Weights of a small GPT-style language model, trained from scratch on English Wikipedia.
Size: 23 layers, width 128, 2 heads of 64, MLP 512 tanh GELU, vocabulary 2048, 5.05M parameters.
Architecture: LayerNorm before each block, rotary positions, no biases in attention or MLP, untied embeddings, attention and MLP in parallel.
Training: a variant of SOAP for these matrices, 192M tokens, 5854 steps.
Each number is 500 + 40 x the weight over its row's rms, rounded and kept within 0 to 999. Layers, rows and columns count from 0. Numbers have three digits each. The size before them is the row's rms in percent of the matrix's.

# layer 14 attention query, 128x128, rms 0.175, rows 84-127, columns 0-127
107:470539503450540565558568496460538509503520498497429484548521510473424499396450520513491511487606458547498475572512585508526470530530513480486434483490475480466434478464439517436467488530436482426530534449579523481528565543550516533482508431472565501517500494528448489511542490479470536427538477503554485497517498524442511491540445532533491487438478488451561525507494428456522480529567
106:504487456535469517550492554559527482500498534579471517512525574516505446416499564424454558495523489463454505517481537529463519492481488552438483528430487477539511459406509453472509502484512494474457459509427518560490510499541533429476515466509457547472519551501468459578530504465482500517538463482512535463455418496469438431421443558507548501457526507558527402515453475494436494477425
137:530403492509525571565504516520505514457447508514454532488478481449454493452482532519471507512553523548498513520476473477488412494502439511553566535554577500514459544519483565482478457450557515488519463476499476516468517530511447495511507510534519404449463488454484511560491527518469546525496572545588524433587482491464561528521494525446439486582486520563526555459454441494441507411495
118:513546560488456477499480481483425477481501572458593511491525601473446538532541408569517542433561526494500540567510468460489483533523507521487503471461531516550490543569537476466538529523468478548456481499512491414503513548522536427509535516460456524430471466528507455466485490489474484502432494528576463464537510561397506502445541545536494438468450490484475465522550494433555489524523
110:570507547486470503508492513508516475515498562464518473470484525459535483571602478405454500567496458400431535496494459453489529568579468525473492489511511552462525456477429488517524482549476430500616499524472449526492465485516509483497473547469453496538451487484540530469435506543511526515549443481525558475456462566516546485445508506562483530471494557543586572497464489509500519556523
118:579467504423477475526490489530480517553440614564456596486571543455467562543431507473492593495499466517498508521444595491469514530486506538479478531492508512537504547529500517449503506472530497499459483457446488480476480565493517472495452488508548474495512500533473464510530584483465462483445571573507498493529475459474473496560480602442519482511557562505470396563497523484504490500505
098:456514485481479463524476453481490499499510440549598599508460485502487487423473524502481474532487457454432512494448469520523499503543483506579519564497524571519499383464448500466494519537508416488523490459518505464539521466524484526546468510546537548503478519492495539480534482423482565565527534542455467501427505547460440556554529525456641519478518549501503564535492472465519468462497
104:464430525469469500467503520412414465500440442484481514503487497513486467552449482473542537517493487480515501513502515626585467476523506489532589514446569529453518508502540475450568453561513523570429444426566518496444469526540512490494509535503513489495479499495545481548452494405513498526504552475540445562466487507452503457509487509480473513474493449497500560534555433528573430524476
106:508486520416516515488531479486446446409593553565527457559540491526526420491477569489510551470515527524546510536488488475518540470471505464467510537508469523487511543602485484530483475485529575560481479485426496472519520549432525554398451456505521439577510461501484499546461487478482465436484568475469503469528494482546490451452519471537382542528503552512490533512487513449496551489515
105:427544543536529552501480485538427464502493472467513510541441434438520530558586521413447472474506531486521548535491480519517498452429472528544553548500464493521429452509437502532589541468461489453493439490511440498481502547538494540542470547468475469491532451539479511462580514513427538381544503480524540411528489463555560496450504534543517494476465479477474463533469482479526496518499
107:526540560424528521491516455505482524550491505509574547449514487517501542558516603465460472443465503520518526529456467414486464530532446510377517496482520511582487535474540537448522475475460536482509424565498521478537485500509522515496514524487551505481502504506561560487580553516500542442424515480504474515509518537481488526572488554500510481442497474412558563485433421502566482548527
106:507438498465503479554499546521571550502475476530541553524476517492486479499480491566576515500534547491453534497455467530508425504513504569538505455493531526470574543479511491526565540465468497462486445489476490427506511475491447442520505508534525470532507463535457470488467517495495500489502520426451451458540410499458417508526419434500430587553562465445534410459552445594512502505456
098:459476567527541471490480503468501491483535478524506515517497492512440456495399497458574527569472543525504476470454570497440511456493431515472489538507483484462451452425549509413520496568501461457515465478507496470515494543461510499527517534497481436531541536500521491452591462500496472515415562522532495505494431521626550494494535559509494529508425520447412514432529416545508497461506
109:533525515480480484499508521485574498523488521495551479553452458531463505497525457534534531559488532490473506502516420528465500586527444403504549519407529464500534457517437458538515453549491472433492566510468577533490532505463519453456572434495483535536509502506419463445435438483491546519554477508487525584522545489501408518453552473585512460478513478458545550518489525495479574529485
109:433559539509520506420558491528498531498454557524442526490527421585519486552594506527520456499521486474464500556487547470457496554429466493499543493444448518417553456488530517484483523537454493453454486502496470510528482566458451549508544393489524525541498502427523505521525552473534519500472514471426490462427454555481484470473528493488444511433510460430540434481544508519482428481476
100:466542460517539463534503566468495522568588429504561501577518448549484479490541513567480431488533557482499490490488512476567432491486454465544550535447558431553507511477493536509515469484464530466487577556473471466517523479585432503506400555501533570445488521473468469475516549530482415487525499552571450495531526476510535464539478496497486532495510496494460477461521498473406521435513
118:500480482465498508506517447437564481559477527482515567483549484579511494509514502484441553517471506628564525543466510547524507521446487557502500510477448488477499463499564503500528497516490543530522486490429474405457550455527495414485568551488534434455493510546512470503512528557482506545580521491512465522477534447522536481480508525500381435495510539491453500543432507397537564506521
102:542560485455479453499489502496535560489449554561453470556533511515452509477509503566474535564521443448561524477533468444539468504522496507540494465540548475418466528514539458532550507399505470439474546421459452490483501511443444562521520524436584486461525478521519454523496528494474513530525527540518479516486584540482466561444505487405554522510508468520551530461561560460564514474453
115:533501451514481528525494574513557565536493453444488476522519489475589490482454456486453458526505491445573454547446498525462476541474520550474491535518526504519556518478526539530506478492391526511545527523496531507527449491416583464456430495514522461453409504469495436506497466467463531580480478535528565574460563467534505496509532481470485477435464510516474541522472422517599528510438
112:539486460460501531486442520510501543439447474549484496471492504494478547485491495470541466455444498488491550540561510506508508516467471432484488457587455576474470512501559493523517467424523576510547504448467468419421426425614520534505561434519431487531487549536473489548499519477487489514530536485464494513565474457535604474586525564546504512491499469478458472497487461447466467475512
105:486399509554539485425521538459555533551517563513460534477438461498541549464457522505494501498488564461547500499461497500498498490456464499562519491595527451457516479512486530578520477536462453514452484471531516475525574417528541518537505572543474579511571569508499565501456501463472480504480491477493467449474507433468541446483522550604499518456459501540466544563527558564536483534501
106:549496494485501470436480592511417514391558561475489499587479448498440563477423551550546522564517555524445459458516538498462442459494541541500517498519494468477522511531542401513502526482535533525474526496465484507492481531514475513445546601515462473541460489426458504531552523538505487492548500556545512460509468474423498512518481504494532520552461490506485403472497446532522490550446
111:507477420549553489488469556515488464527421466473545439529508483510533561496519507532481539463445595418420452465476532496536497511464480458502519524495524472464477457503540464556509528466551565482418537520516424494511500520531550509459538464470495544435502546496438523513451481438465535547458498478568558482514383545522477470543495536501480573544476482525552586490513541455486514511532
113:487445528507501480479535442488448554524554471486488490483451561481505464476430524485483410511498519561485495506539522519495539496473493512454530518444485480505510562552545460481526537578528523516496544549530495390502579474522529485494459533520453493580531508497513471427461496501526451473527489652525464440501545465508460571412544448508485512501419457433485529547498530476495465471553
106:528562535477506558486482488484544426508504573492461490525429531542489533446467493496524606446485430499482440517493507498460511469603449490533573501473478550501489508468466521471483469514501530506485521536503499571563488490530564508404520470460488499518444502560553468580480497569466508506556512457487477406512514478484494571554523499561500466456532519484445427421509536559504525437478
121:404535582440515578506494531523507476472500430493503465397556485474446490517564453396517496497414414477513515484499475497459506483468487482576472485460517520517490478449508504497526498399469499486597535487478480518460489551482438394519555494538539533491537497474513518493492557467510523443499512477507487446475469486479503444571540479540534465453460451457481523479455462513552454521501
110:454490478464514495476485537483520474535512505455476453458508487451557548519538513467513499539519585534499491489501455563535531405543512390498409445513418497514472538492538542493463461484451520454456493508437498460479520473431448510518526456514507466542511516463568553489524554455560524518464478486398505524450432456478517613503475489508560496523528445465515521530506443473513439474579
109:480568508519441539445475561498500569485466439504488517488541566479507552476456526480550445464582526582522472488574555551474464545512501447494482491543506492561507489506504546497529558475515532414478425483498557524473506554493512511480450498477529482556481493460474499617462516522432473478512483555409439447442413482518511533541531497512463479557578535474500511486561532492507530510544
116:472552527501529460499481482444545437426467391475521506492541478453544505455589451477517536460517511534506528477479539479480520501524561537493486516504599492540484550527526534495516542567516498561508481441516546514446520493498529420456516466462595468548585472507515475542481516460488546515565502524501494497556470520541523427550556478416553475467444509527487546511476510496538576419544
119:507479510515493471478483476549445495421502452473533498423444405588463567500579437487523473513546493460533478574556510493526501514491487423430476473458516486415512505613555561512527472564538445543504523485513520492537534525513491435508519493495464480460557490522444511595470528454507531546528497527456489545513478534523510553524527496581508525558474498521531511524514560553528463554494
097:540517512562539556504501492501552558540529491492541551480497474535503514464502504419497471569567506494549577483543451507554485431495444463490545467512487487498448597533475593489426555448485534463541496496501536544464524470517563532526477536429495510488490502488450482480508398486480510501476482562513442450463472467429491504523560418469552478541406428471502488501495464563510464492547
114:559512536518523512572479420548497547525517550591570471472489560516537480554446483538455570452540534485510425468518415541499530443502536513575483443441499509498479477563493417533513489589461461519476432465524503529525534533531504559502466505492504522452491482547504501473453560463488555424512525461497441519525533487484520565486499497454474515461501427469531499441562482496501587483471
106:556459498457551457520496464497414491532502511512523513458458526459514444461498521468519487474518538519547493496557488486486453523469519459587517492431529519490501553514582505510473461506516476507503493469467493532503526471485544455512520478582506469445512448486419488490586486562567511583587559469497421437564529458485379451448499459521525508391517500477450467522504538542485502454477
105:514519528456458464574437505482539519526455526477427505488524502470482509479470418586529505526466453534586478477520522479565471513449517524486439576494462523500501553485589483547487520494503511469505569435490570442518432487497550422440455442421459468508454558504459516489489495486561464499514484520552515511417560474581499536535518523487544544494511423521494501494459550473524435529474
119:501504525445519516461502441512519510516444512566537505512508532542517471507504467425532517541391566544504518549425530513505535506482419588507482459485520466557478478499578553464492513460558607494495473490478509475396450600579506543530482480556572471552494519511494461579521492485523478463503481486473459495502511432454540477488488515459497502543528525463448477509505537518549445434468
113:441524491505530430500460529545513531462520566536524463536428401481524502436495438465550494559520410510449458515523513447491537536476513587476480484512540508586496566534535482525482542515557456474521531519480477512477448496499531498474495580488472469495481527499495469468451446523531488488513430483474450518476430509521501553459518497518502491438625511508437597586511538525449489529476
109:458525463523446445427545462557536518489504453516489542512400525510489538456496490487563504534411495518539541477538511473482543473556550495534515443514496536539505436452512519478567506451486479493483585510528493466518468470493518513447483501482551502564578455458508560578519469518497497446510485421476503499499407499613481548504480456564485464481517491561569453515518474428476445470551
124:544523499555532537382539451438505488475557492492458516520542491504547482539500443475469518443410527480484482467484472508503440529523475542516453515499495525486518431480477533458442498447469519422447531583474535447561552512561465529581471524482505502499557539589463487491479487510453497449414499491540521484495524477468514499428438585518512529482475515436530514499420479562551460477460
113:513493516504542506533500468513518499552477430519434531503538473435455487519476511493430465505468467504475400454471461460472499496456483471525537491505471540545535562587589563551556498553448462546549517430477483443488575510503497503429448520539502503546506529560486474466520444530540464544446555505454517572517542512437536490450524497534452559540473428478491540435500544467524589489496
109:482456452388474486585474476495480454539447535473491488538486538570513499479549471544503412584492503560544448562443512487501538509498519536527480525562567508508513519513549544483501455492592530527529520526497504548563554469569534543472456435503485507500558462540398502481464496500460502481475507500486456554487480565550498442484486503515474504581498422497542460568486440531536530476523
110:451512506542536531409529494518534471512524533509534601532538545527469512551571513538535516475509473471494492536459531470508495506505459493485437529541517476444461513461550486499532498528468487479481499474442344539481535569528590458477436584434469443512498538484478498500501575522529418524506539445510556497523485484494490491502535432429508507509505474495484505596513484448484537492589
120:574526545538513536515477444533487492510510473487491523519477413541471463510520495498507436561544551480536470517525559523483488581493475576533513578521456501484562463560451574473483523450441513499511469485456462519455545594494525460429425526501515481469528534534494551479510489506482494508522526512569536514565517449434467518509523563475446592455574428544444511474478588499521540524520
112:462438582465503522481491480449516450510548474421559516531548470468467529497458529523512553495493511499493504471522453480539550571468492540524503428482505454405537516554493491548515491465508510585492423460537476535431559576521517484509435482493409527517532529522441520593511497490554510480491551529478533534472396444449495506509548515441473491474458538468457432444495494488458552465481
107:533580543484436528521482523539483457571486462431474466519537507560459469447482542494536530530455584496479480457448526523495510453535531492542463475510517498457510507499574518504468570472448432496512467574560567529542565498475545522517503556531540540510423433453496491519505544459477499489407544499544481543474476470463509521458570517516434588537504507427483550543472486490430450457503
# layer 14 attention key, 128x128, rms 0.18, rows 84-127, columns 0-127
110:501504469486464486450427516486518547545569463514474504480529441484473492477488433551481548485447487463590505562540501507472586521558427533515520473448473523538484510512494512468435460522471437465507543481484530416543553515486498580494450504509402506434507484464530470558539415533466447485505467540546460518497519558522469530502514507514483492378465391515509516493465489483541535453522
106:473555469432449498526509533389516527493554515464550506466406465508510530417458505562474471555520567396520544468525453486508545517480541555455511503501465477491470467535481509445495529485545473515476544494489533488413637515535403526522465484474531483495431519480504497480542495521463476496432503489505547493541526571503469478456447476434519493546517439467530519477511543503456512476541
133:446446495526491567569500525455513445477470495511482529506507564538525462506497443444495460549457487471522547518446550494527527574489382477462492514490483503486453488474568479501457530433493495399546557532527528456532471538534486581524541546465525465498475486498418486575545473503486442468551539516519513480485458496503565394492508530528478501551536501574473490440422474481509511429534
119:487397514430575539479487554511478439529456511487528471512467477493450548480505528578466475428499462506475440493529554472511510584424457448525455525500460495539607534516523498465491528405529476521478508517502484512453546550482469426537499517475515498526576512490454521515416526524516472487476497502605536505528464552546425498529497512451443561446520493520497494478484480484456537484417
112:490493449485562521528536521476551503453442538502490454456505484516507467453540457464478455550518494460458534466533490487512495519599506470538476493500471463472451466486509487465472524539443496513563541504597434556510515441489529434504533400530456476479458507520537469476468458504471622475516457408490564517469591527492485484570463519467582515478519503473579584526452493533487525505530
126:448483510420437480473489517499524499520513496561455570521519525522484530522478471533512481524458535486507607570524592466530523547398475544495417489484546515488515482511579499490534542505519461499577527531422490453420487554525444445519482533488500484467469448522493448458573500510515513450466462530556509464563501501562561562444504504456458489488579520509426489484510485508421488477497
107:490428493456504440459489530469449523493518512507559536467470540515530489491506456542485494471565508464444491549510467419527532440538468540540543483468510456536419467467539513534506444483502445471443441475514507458515522499418482461379449543466501462471541467458486489546488496500501425482507549483489550547471528431468481566577435388466491455512537552497555482518477540570490497459494
110:528446463487484509472477528513498457488447572493484530469461567490485536507545600511475473552533488432471472438505443450473500483506499474527531547573490546524450469570587464469509447492577423538450567459512495515501419472488531492513508501447477472514558500507534591533542512479583448538419495528484509556494462457492494475495523433512453467499560481501482545532488462437553492482420
112:520584462557575519446500467481530477527547492532503417463488494524452499519474482463548440478449541486433465588424508428464467484460537501502462511536506503540514549472449445537551516494533546521519539466523584475565495476493489545554576473497480514513535486543504467492457456467504483435437471510455496479537557530433556455465439493495457495537505463484481488440523479374448496481459
112:545463528590547483498512508528439529561438509492546496521404488472518565485570392547498494422494499449515529509541451540533501525562439478543538575449472517452450420514463535432515505494489536514551558555468468495447540496505463511500487471486496521484481505523472538500508544550544523508493492513513545436579549430441578435558531550523497533504479461477476466492477515545532483530540
111:450434594462525515441513465482493558470492539523506483495547505552509541578406483499514549509509430451558499554525447475494504510495489440424512505498458504508497524568474595457550532528430414498475514491454521482425473557510451461587465531508468461549507496450511471551467451546483473493509457511465468544559549495512525521487426518514487478432534554524536473541484453513571487478531
111:383490488437452578500495505530515486471552531461487565541460562461491470541505533516524525552524520511573512507498485518573436492483451567505487457554444480507458450605438436504493525447476477553473517455466461515497508491510495539513497494538514448472542420408470564537481457471466436492526512437487459521520467470497494456499577430507481508519500552543447468513522551459463435509521
103:555533527464445492522462499474432455513502484458506466494476549497514581510548445515562478572493481514559516449433491451517439496518536504481486522491475563581413435558513512514487426559485517519547495470480532538479486576495591496599463518469521435481577498544541411474551546520501473549520499492564531497478474442522488436508510536543483438481495529498477523486418506486529453521469
114:605522490487498489499459549525516489513498493557487478431507488510498437487455520495503466466522525451524419486525473485493493467571523510564458545477467476451545510464440492580467567480462444526501460516547487534613538419432527567508490479478515489481515552459535503496540510552515498512561489561512464500503497607499421485539483395511582517455531534468544508491535483495429495560477
105:514500535513460529459490516532400540430526499527494480527511420516579528498518551503484526482421506479524584480528525417485547478536475460476555446444482458557502515577507551502531455502533499555517461500474537434537512447508511525579509409530504541488467572537491448481476484499457459532435500485445479538569507487461507472550537515538574487466504525424436482512470555517478469503411
109:467497526534488488512516506528426494504498509473605558464529467526537476568555551511485533522497560507497528483508540526524470480501398510518474534462445511451503475484428523545472453505536479441466456545444488484461452510496452533491484486536440521480516496436452515474537564508411444489540502466638515534470507495428442432485527469560477524490500486510434507537518370508513538523492
123:492517520476562502448482451459552479492451513501460499489498518504502524523552489489500495522433579567527521458567506532512486540494502527515396502516514478539534506419521524481504542417491552457472512463464472430381517450576469522533435514481502569557477542512470556508468496555522467425541518503521518550507505429447470522543490486516495534404512439444485484536500534393505472483552
110:462544486473506490484481497479541531581492550540460535557539494561488489529460499488517548486514493507489441522500495491562557475471460483515473513504427553538475494503539421530467437483492557481430496498490480451615483576535466503529572534438560493507476527446464548398496535573439571458479553502506468513557453487505541562566478524577555536499478507496422508551498534521478544508475
109:509429531455476494522510510545513508506462526522501572466576472420488443426475540542522518515539463467453391498496546517487378403500516433508493501519525547483483557461538501538488480506456528454480539470547507502513448555531506559505449464505502470466493534533484474470507388517464423487523489525498539509481555518438497455507423517472456434489485428535489478573520514514494450452528
118:554498483574481460505510568459540448519530435461473555471543461552516489504535488437515525523441535453470561524521440491533488541430401478452458454508523517469513543529567495502537504532500515508583486489504480447475458543590527503521475547570481521524529609537473580496483458509447566524557482473537524491501445474551554512498552494499482514544431519519490488554418513453498455539490
113:528468489584506454471499520540499547568456484444529495486479512511548476487500463491488513488421563468491475462515488576519486561510522538506543507506542520521461469516489496553556444531549497498543484465446478565469471503523448476630548494468509475448470494575537567575549454483519536541582459457440445467490444468440398525493531454495540475514538472576518496510505521555465470452532
107:482485492451378502482538506417539417486513457515481489528419540456454490491453525460496464435474533525543542501492505440454445548483458570469537468485505538447497544499521513474537484538510510578472600532503523521484471551457484461502530537474428460520517491530509460434526555470559481478471536491537457549506469475495490403500526464579517549551488388522471546503471483490453509493479
115:506514448546506435506543513490487452498469432461510487510509481471563515559574485502476573518450488404470437464495577470492528480548529505489492556517481462458460457535523475492470517493525500526538484551485445462507417453594454531487535566513468473469481532491491524456475566510434522500518460501489489571468449620483538429487482412555463460548449516526514556475451536531468477528543
124:567495528522506543537418496572475482490533507495499424482495557421483463480520544560545473530546525557488515508535478518413480502465473478534594470441460509460544544435452462530529488527537509560523539484459547509493442498510554474544471521503503449517511436440491448468546551489496511484594533530539529500504494499443454568492490456538463513393408534415528511493502458487463529488496
108:483505531504466509528481505439516537536468477513474515497467527492436435540496477484475455559423497488517522492504538444523474481493475524496505434589502446589489496529454543538534542528447496469530488484521495519562552528510462516520522477464534541556470527477489463473539510522543411552451431495518523454483506500541553589494548422408583565435424433457505529495552441506565483499434
121:512466548478553445529534505477509522439465496415511470529532434527506581527527506484468395501521495475540533452470381534589558470513414456479498452533455552516484519492503508509504540551485532495520514585506439521517486456560503490429470467551497415529568541527521469570491502505527529459468410535473487549479564453456489458516519512490521515473496505525435440450509532499528503495491
111:507575567549442479522542504484507467471503530458470463469531515455539473412483474458526524512555438487514484507451451538436548495483480499506501478549485463466466446552468486559501458579460525522406475498478544489466464509516497457503395498574489513585504512550440492481429515515576472500501442490450466561486492479528509570534535473524509450448539583470522479515493458439430499504574
113:446486573487473476501458475431452482486580507469384519536499475497450486500422524554496493525530458564475517486458544524480499511536476494536503549537525536403569543449491417521500439493496542597515533506429528443479546585455473543514475466482460485527457539519465516530470515511498436527557509553444460493540550530554498515446520481420525499578500513535506474511481473530516443482520
104:503504505489563453538427442481518448493499456466456482426429512448470512545444515552543482546506479497459447439504527507517522443495450466491498474483532510555516517436530526541489524590551541445499573520483515477535552461521400583489481496536534503511536528510475481482493447512543482592480612515545479544481475463447429502513459525440478462516521510545433552508497558504525551559528
121:514531447516483485496459531515448513496527475478443461491532489451544554471415529467466492474503417487463450492561449439545481568450452406475582539511495511477589453531462484550498489505564522463536473517525455587527500453543516479491487462473362492519504515505501529522476461467554514540535496515516483541457518537548468523579432457526529439575533473485465505449453499518472512531492
108:459474509508539548458435502531491440517587461518504504464543498482591450512565463515491571462511483466545456488533537573525473387501452471555575480489478502437534477533529553481484502570444525497543547536557534492527495584486474508504445495411518489548555502424489474514506502498542467510577562557501498480480495474461465587438507487492512495502534493462511393497466508496487495468488
122:536534500580483520495446497498375524498506567556490541513424462544481515511500512566504486498490579488550482550487498521568548511469540449588535485516531493477500421518513448503549535397471480481427479480546510565530462504480466495493503530473586554529505487492545528476457518475466564470470571484514481522518471512555522529529510473481469489391457467533504532439557461485576536522500
110:469466565520544530523430463495507561519506534448497505459504435493542535538555485538556485461497558466564468560456527414469492478420466522532528420529453532445519509465469476467491526498520494512502464568591505514481485459474564478492484537548499461534483417463423548516523458515548509519468520457600491508490385472435479543468497435435534511495545447497501465515547518462476502505515
115:514491488478467492506464454499607496546501511491518441530527455495436490464460550530467473567538509544447496483529505504538491500561601492481468542488466528517543608473560506538501522510499440499511438496527581494529449530497545482454417481471516502470451509515461517473473541544549522439459522534577522542503481464563514527505500494476504539540361518538471399534518528505485491452569
118:485541516515515482503552401404518430489579519514488589434534517547488569579541532455481540570475497515499520536514482497490518463430430499541517461490442509534527436440550548476514501484525571553507557428451480459413482471524501494558484526482564503525548473526487504533551485519470502503490428530512521482486504490478520475493542500466448559460503579440434446469457533511493480499540
116:556460501495486480504558451474532477519453541399533440569493488484530461507488601529487565575491555539438450525584538476511505550483540509544464470405446502466536507447463463488535486581421548510515509471462457548549611456461535532505502496505482443487519419551536443498505525523496516526532557434491523473476493501560548504495479485469533486498514562521487485474518489519514564513502
105:522482474441492455589540517404499423501545455489531470531518509498495508588491426492512525500522480519469494513536452530470478489542577453457456477444438522458460517557479441475503521494496486528525537485535484517425550531479536481460581531488480553483469480500460465516539474499511513520502470495444445532510534458461567566508664510445541489500512517462465492512586559548500474547492
124:527509567508541466451529500488478515524531514501571522510476478450542500525468513444496440511555506472551495562522505465462504485530459497490544551541510480566456430494497601520477439473503489527501487483488447464471512521527519395574493442449549505431436513454503476579491512484510575512546497519472419473533505548498458475504538562510420480451438425609520513498531497549469519521578
118:533469521476517515567479445541471522490516456558493401479476485502483516520457519481467484540423488543516420509469492477564511483508513545541496557529466521485531525441515509570494506481556554407460471548486574556527437461569491492548450542569511477488553459534531539591492519453435532504550582493491509495554494472512524515521482503478516493438378498529451507525468500419476456473480
118:478450500508519488479437466532555432464584437563541478490532532484458527460507495507541608507486504479453489456509491513496498456494531508505472486541575509489485501527483545534508516457558508471528532514493460461529529447531522601553494586449472533482455453506514529453590421517475568507493457354517486527535509510517476488511495489439490528515487542546547433486539444444536568485497
113:521523482478463493475486441572412498472476501456506432493487447544469499454571432483495570516470469546423501522519537504490489528528443555492467536570506469593478506509494489419531539533460486525456518558454483462427432513505485480476547509443509392506482589474450501510505523537463459509523527526524517565512505519523521493529500501473521543625520482437424492503470528437489557525504
118:519563576482518489510546442540462478486519552484509426480437433508496495548546528505470438455486588562481508508592526428494540518482492527503479601568490516449518472456524559473480504494540476486546485557570522521500522563517515586537533472509445532426576472534478540535550468507475515418494532544484473464509499479488519498551499522526461527515477469505467495484406515589490455448513
109:521414444550446391400477442510450498493548510497452449437501510529556579538471505463557461499467530510478506412513561481387519506491474563491484488530532509495549491512507455465484520411477498501487543546490480534537491525523437485550484467496543520526570454490504550513468518496538475536484502523451591484457495484473479483503499526479537571530512525480428526467538496423486462512569
115:551497486471439531548553527503505496507454500476474488468443435494568496532448459480491515502556455555537462479423576502494497486584525502489541524532524542471520492539540494528539506457531585522439546456549508472502419493486478601561469499460488482479558470470535421553532566487521484412457477414502535548510544461513469541445540515440401542471495494512525494515521491547493458534465
# layer 14 attention value, 128x128, rms 0.195, rows 64-74, columns 0-127
092:558454470485529472533501443453522564479435547531550508504482497560531482405480485555497623449519406526455519527497559495553465550449510498516523474521505480489451489432477438478556511508502504530490495455503529506455505527493537528514483420477544499448495490502493508499582495512487457477537467475484477441558543602506543450503505456530403504519520427458440517507469555588488541496492
092:454578524512479489506502477535543486486484495547402486501469523561425443473457415508519510454561481482545498547517528429534508506556465529542544579518465446555597537584538578519470553504534506576440487465511430501509509493456522473509464457432502444441568473523460548530514462445460532419512476506492506483510507515441435544528490508472495501483471471480505474443518485549493530518538
090:521465504509539489483566494518492451515528466525479464574516450497504399554445573539518468462467493562602465446472525457548522540566527460428543557482505489482503522528492421542468491502501518465552537510463483535484509484450457435535469553438446415522552572532554488494433483462513551476517494467487588455490505436529499500495520488558488488526508519564510454502498472568564499442521
112:567456483497521505504496517563467432443419435461510474457589546521478504488481465487550458532482520486466517420520512474514555417545572421494448476542517522435492496524487510486471477502510552429504474463426549513504475489526479514469530515469422540543547497584548518474455534503510403476563482499547502510454517523479510446502543521576486525573468450509504477432543444494474461479557
099:464467480541486480457421497499435487576458507470492545488459542482537468474565487571497497540509481450491493509459531525531535485473528462536477459467478511540484453540498511520489456454522504458492551522517511502534526425489408495561468575554539553543503502493528468519505495465468512510544376499495598507495505482567496529491444518479532379480519514582421545568446500474539535523430
106:555462546460525415510570559521472506538444538573451471545455506525502551490494496513534512567473425473481476495446553534477499515455507437490489491478533449474504509443533480613524446493507480568515549507438498439455512526454554496487547510494519556518467458465427449522376485470570512493433466481493514475503487421533525493509538523547466511485497502480553558533519437448506440498513
099:514470517495486445468466569508487547531502498394432492407569499497453525445505516528544506536517526510519501524531515499437521492508517471497544556540470473488548526584505496525519499500489472470447512556571500511511482476470520540483561459481465557569565477515409509512443486478493496472429450528417572540465483499497570553508440484608467550552536550550561490462467542465472506541482
112:512451532521460431449448430523512578473548472496470562515521435556564521496553476479452514488517486517492468544510480570544530527442504503465549500460537439477517511475459496525500542555490476511464611465529541563423429546485532455478570480511515519533457497495492518510483479468441566524504522524468526584449569436453534501467565537457502484494497551502479480552530400441517531500467
100:404499455497466541479517442503438456490556454472437453537490553489487462496419507449466491516518551462479550486469569525571523562461554526551468480511543499521529528476569503494504510549453511603463491495579533548512538591488462533505534473511428465516485525493455476515512569505466473500542553497454526439432442506526504516498491523448512588502429538489508444487509488586502474491455
110:433544456493493485547526498414517519449481468462529530544464475499475470567451519467499504454505547519527526541424539484555548480518471455539492364459492462500526517440558460581535429472499468477503486507482544506571496469521480512557537559523458532545502584460576510457493528547554458419547497479475559532521474493518477485461506498558466503474515511523502457549518491549423505534420
100:444453481444490554460460538492484541434401498474526454514573527477531579492485554518534538536497512408547552472488457505505485498457491567447507457496588479406486498533545505572569469517541510571522490518498535456404558563479508483503536463500459481468463462527527493504476509510541431516522531520491465431518443502509446460517460504493477500500450491512549539422522558488422509476503
# layer 14 attention output (transposed), 128x128, rms 0.17, rows 64-73, columns 0-127
105:447492441554535500504442530471512484455501439418563511492466574457495466443521484517534456509436527598567527524560521542518509531451476456495495488491586487518468531549517566521547550578493487518517509454477501521510493474502451476476528580509506557487420554513508559530462420421564524530525525477490460499476499493443570538514479542570534537472499546459555492460518447492478561467484
096:435498488541517526501457549494516487557453469495518546451472474528536524538492462456516518510515534521506495587556420502557500506471504490568495506470532525485474603509474484484518484500501530439478520475434497474501463516508473494473454504502417517487493500435484485615472568567557529537511549391495491496456499476543420512545459526504462480510508610533475512544520488522463513409610
093:541541530472495563479520493404500502482559460492550515500573496503498468447564496472534580476564495495427533507502511549425468454473531489483490505436532459510512507502533523450499478503548508511425450513561592438437532484550526503442506458504501500463487481474475465531473473478461401471542523479555511500507487467523595540462508485412467443486536447493496547571424496497500506468593
107:522549510460471524466488458441527478583537542561467485534482556510531476441497493531489498454490504505535581523514537514507506493423510561540432432555460499514535465549587490435500457474479486555438497426534515479488467514515481512467498554523606486553439541519488482461539491500502490538453503420465495493479463447511533494470467488405505514527550583444521412515520539505447453572480
104:473548506461486602486524529508447530499520499478434493568521504535521538476487477432416418521503469572508441434425586449548439474520426547451492539423437502491552488487483514480518531446472486521515520569481519497511495526499560531525499442467491551499518446484421510507533504518529453517468512470529435486456467447458537492454448502489508540431506452452488500550420484562482500455471
114:482485517510479430519500500484523463489435473518548561515478532544440552517507453519497507505415519553489483474557489433492531493470469507532548527548449477468503476472561522482561482443550511508492493492580541477470495485513506458486462466538528576504554499534514482485552464500411478577553517553506501526483509480462527462555542539449587485467464526448368492539413472538613511499462
106:505467468543466515552476482480445423460492529530515467510492488514486513517504458446516511577519473542469441533548568469520494501477450570508483489507509618515514428483570465483485526508521519443548552440462555428457512521620510468483494478432486479488529515463499481434562528542534573474518505382451542472522490464513482512502500510446521522455470511461414473541486565456528488454485
112:449562504550528512552426548553484531451520566491459449506474542439438499422477440502478466500537579494465460472594489517473507507456486473463553446487465572489512521468398474476464463432559533519537454468561548512481543503465488531431492542421480505456452505546460454532453517523478476519525502581526531474466498458485487471496550518537495503486497520492396502451461546473476473536474
105:513492559489491452456507490532470517465450445534481489470539475521485505518547457494438496478541486456456581566460494447452546542465545390562456469447528492482491557461414486525544483448507490468557521479419523482469518489540537470446430544467501524549496526509538466487464473479530597490441455491445504456534537513474462589506506472491526501526544485435567538491461495438476504518599
111:558513506482533460511490492551500506436520491526504524517540531505527472465469506449495556467430484469576538555436599536450432547512455424492527531554544521492536499459511527468533572528473587510508474578549444488463498508526583464520437486458481528473557524510455558501530448494490499515462526545542498508486530540534520489505435439456526505562554510463533544585528443491575441508449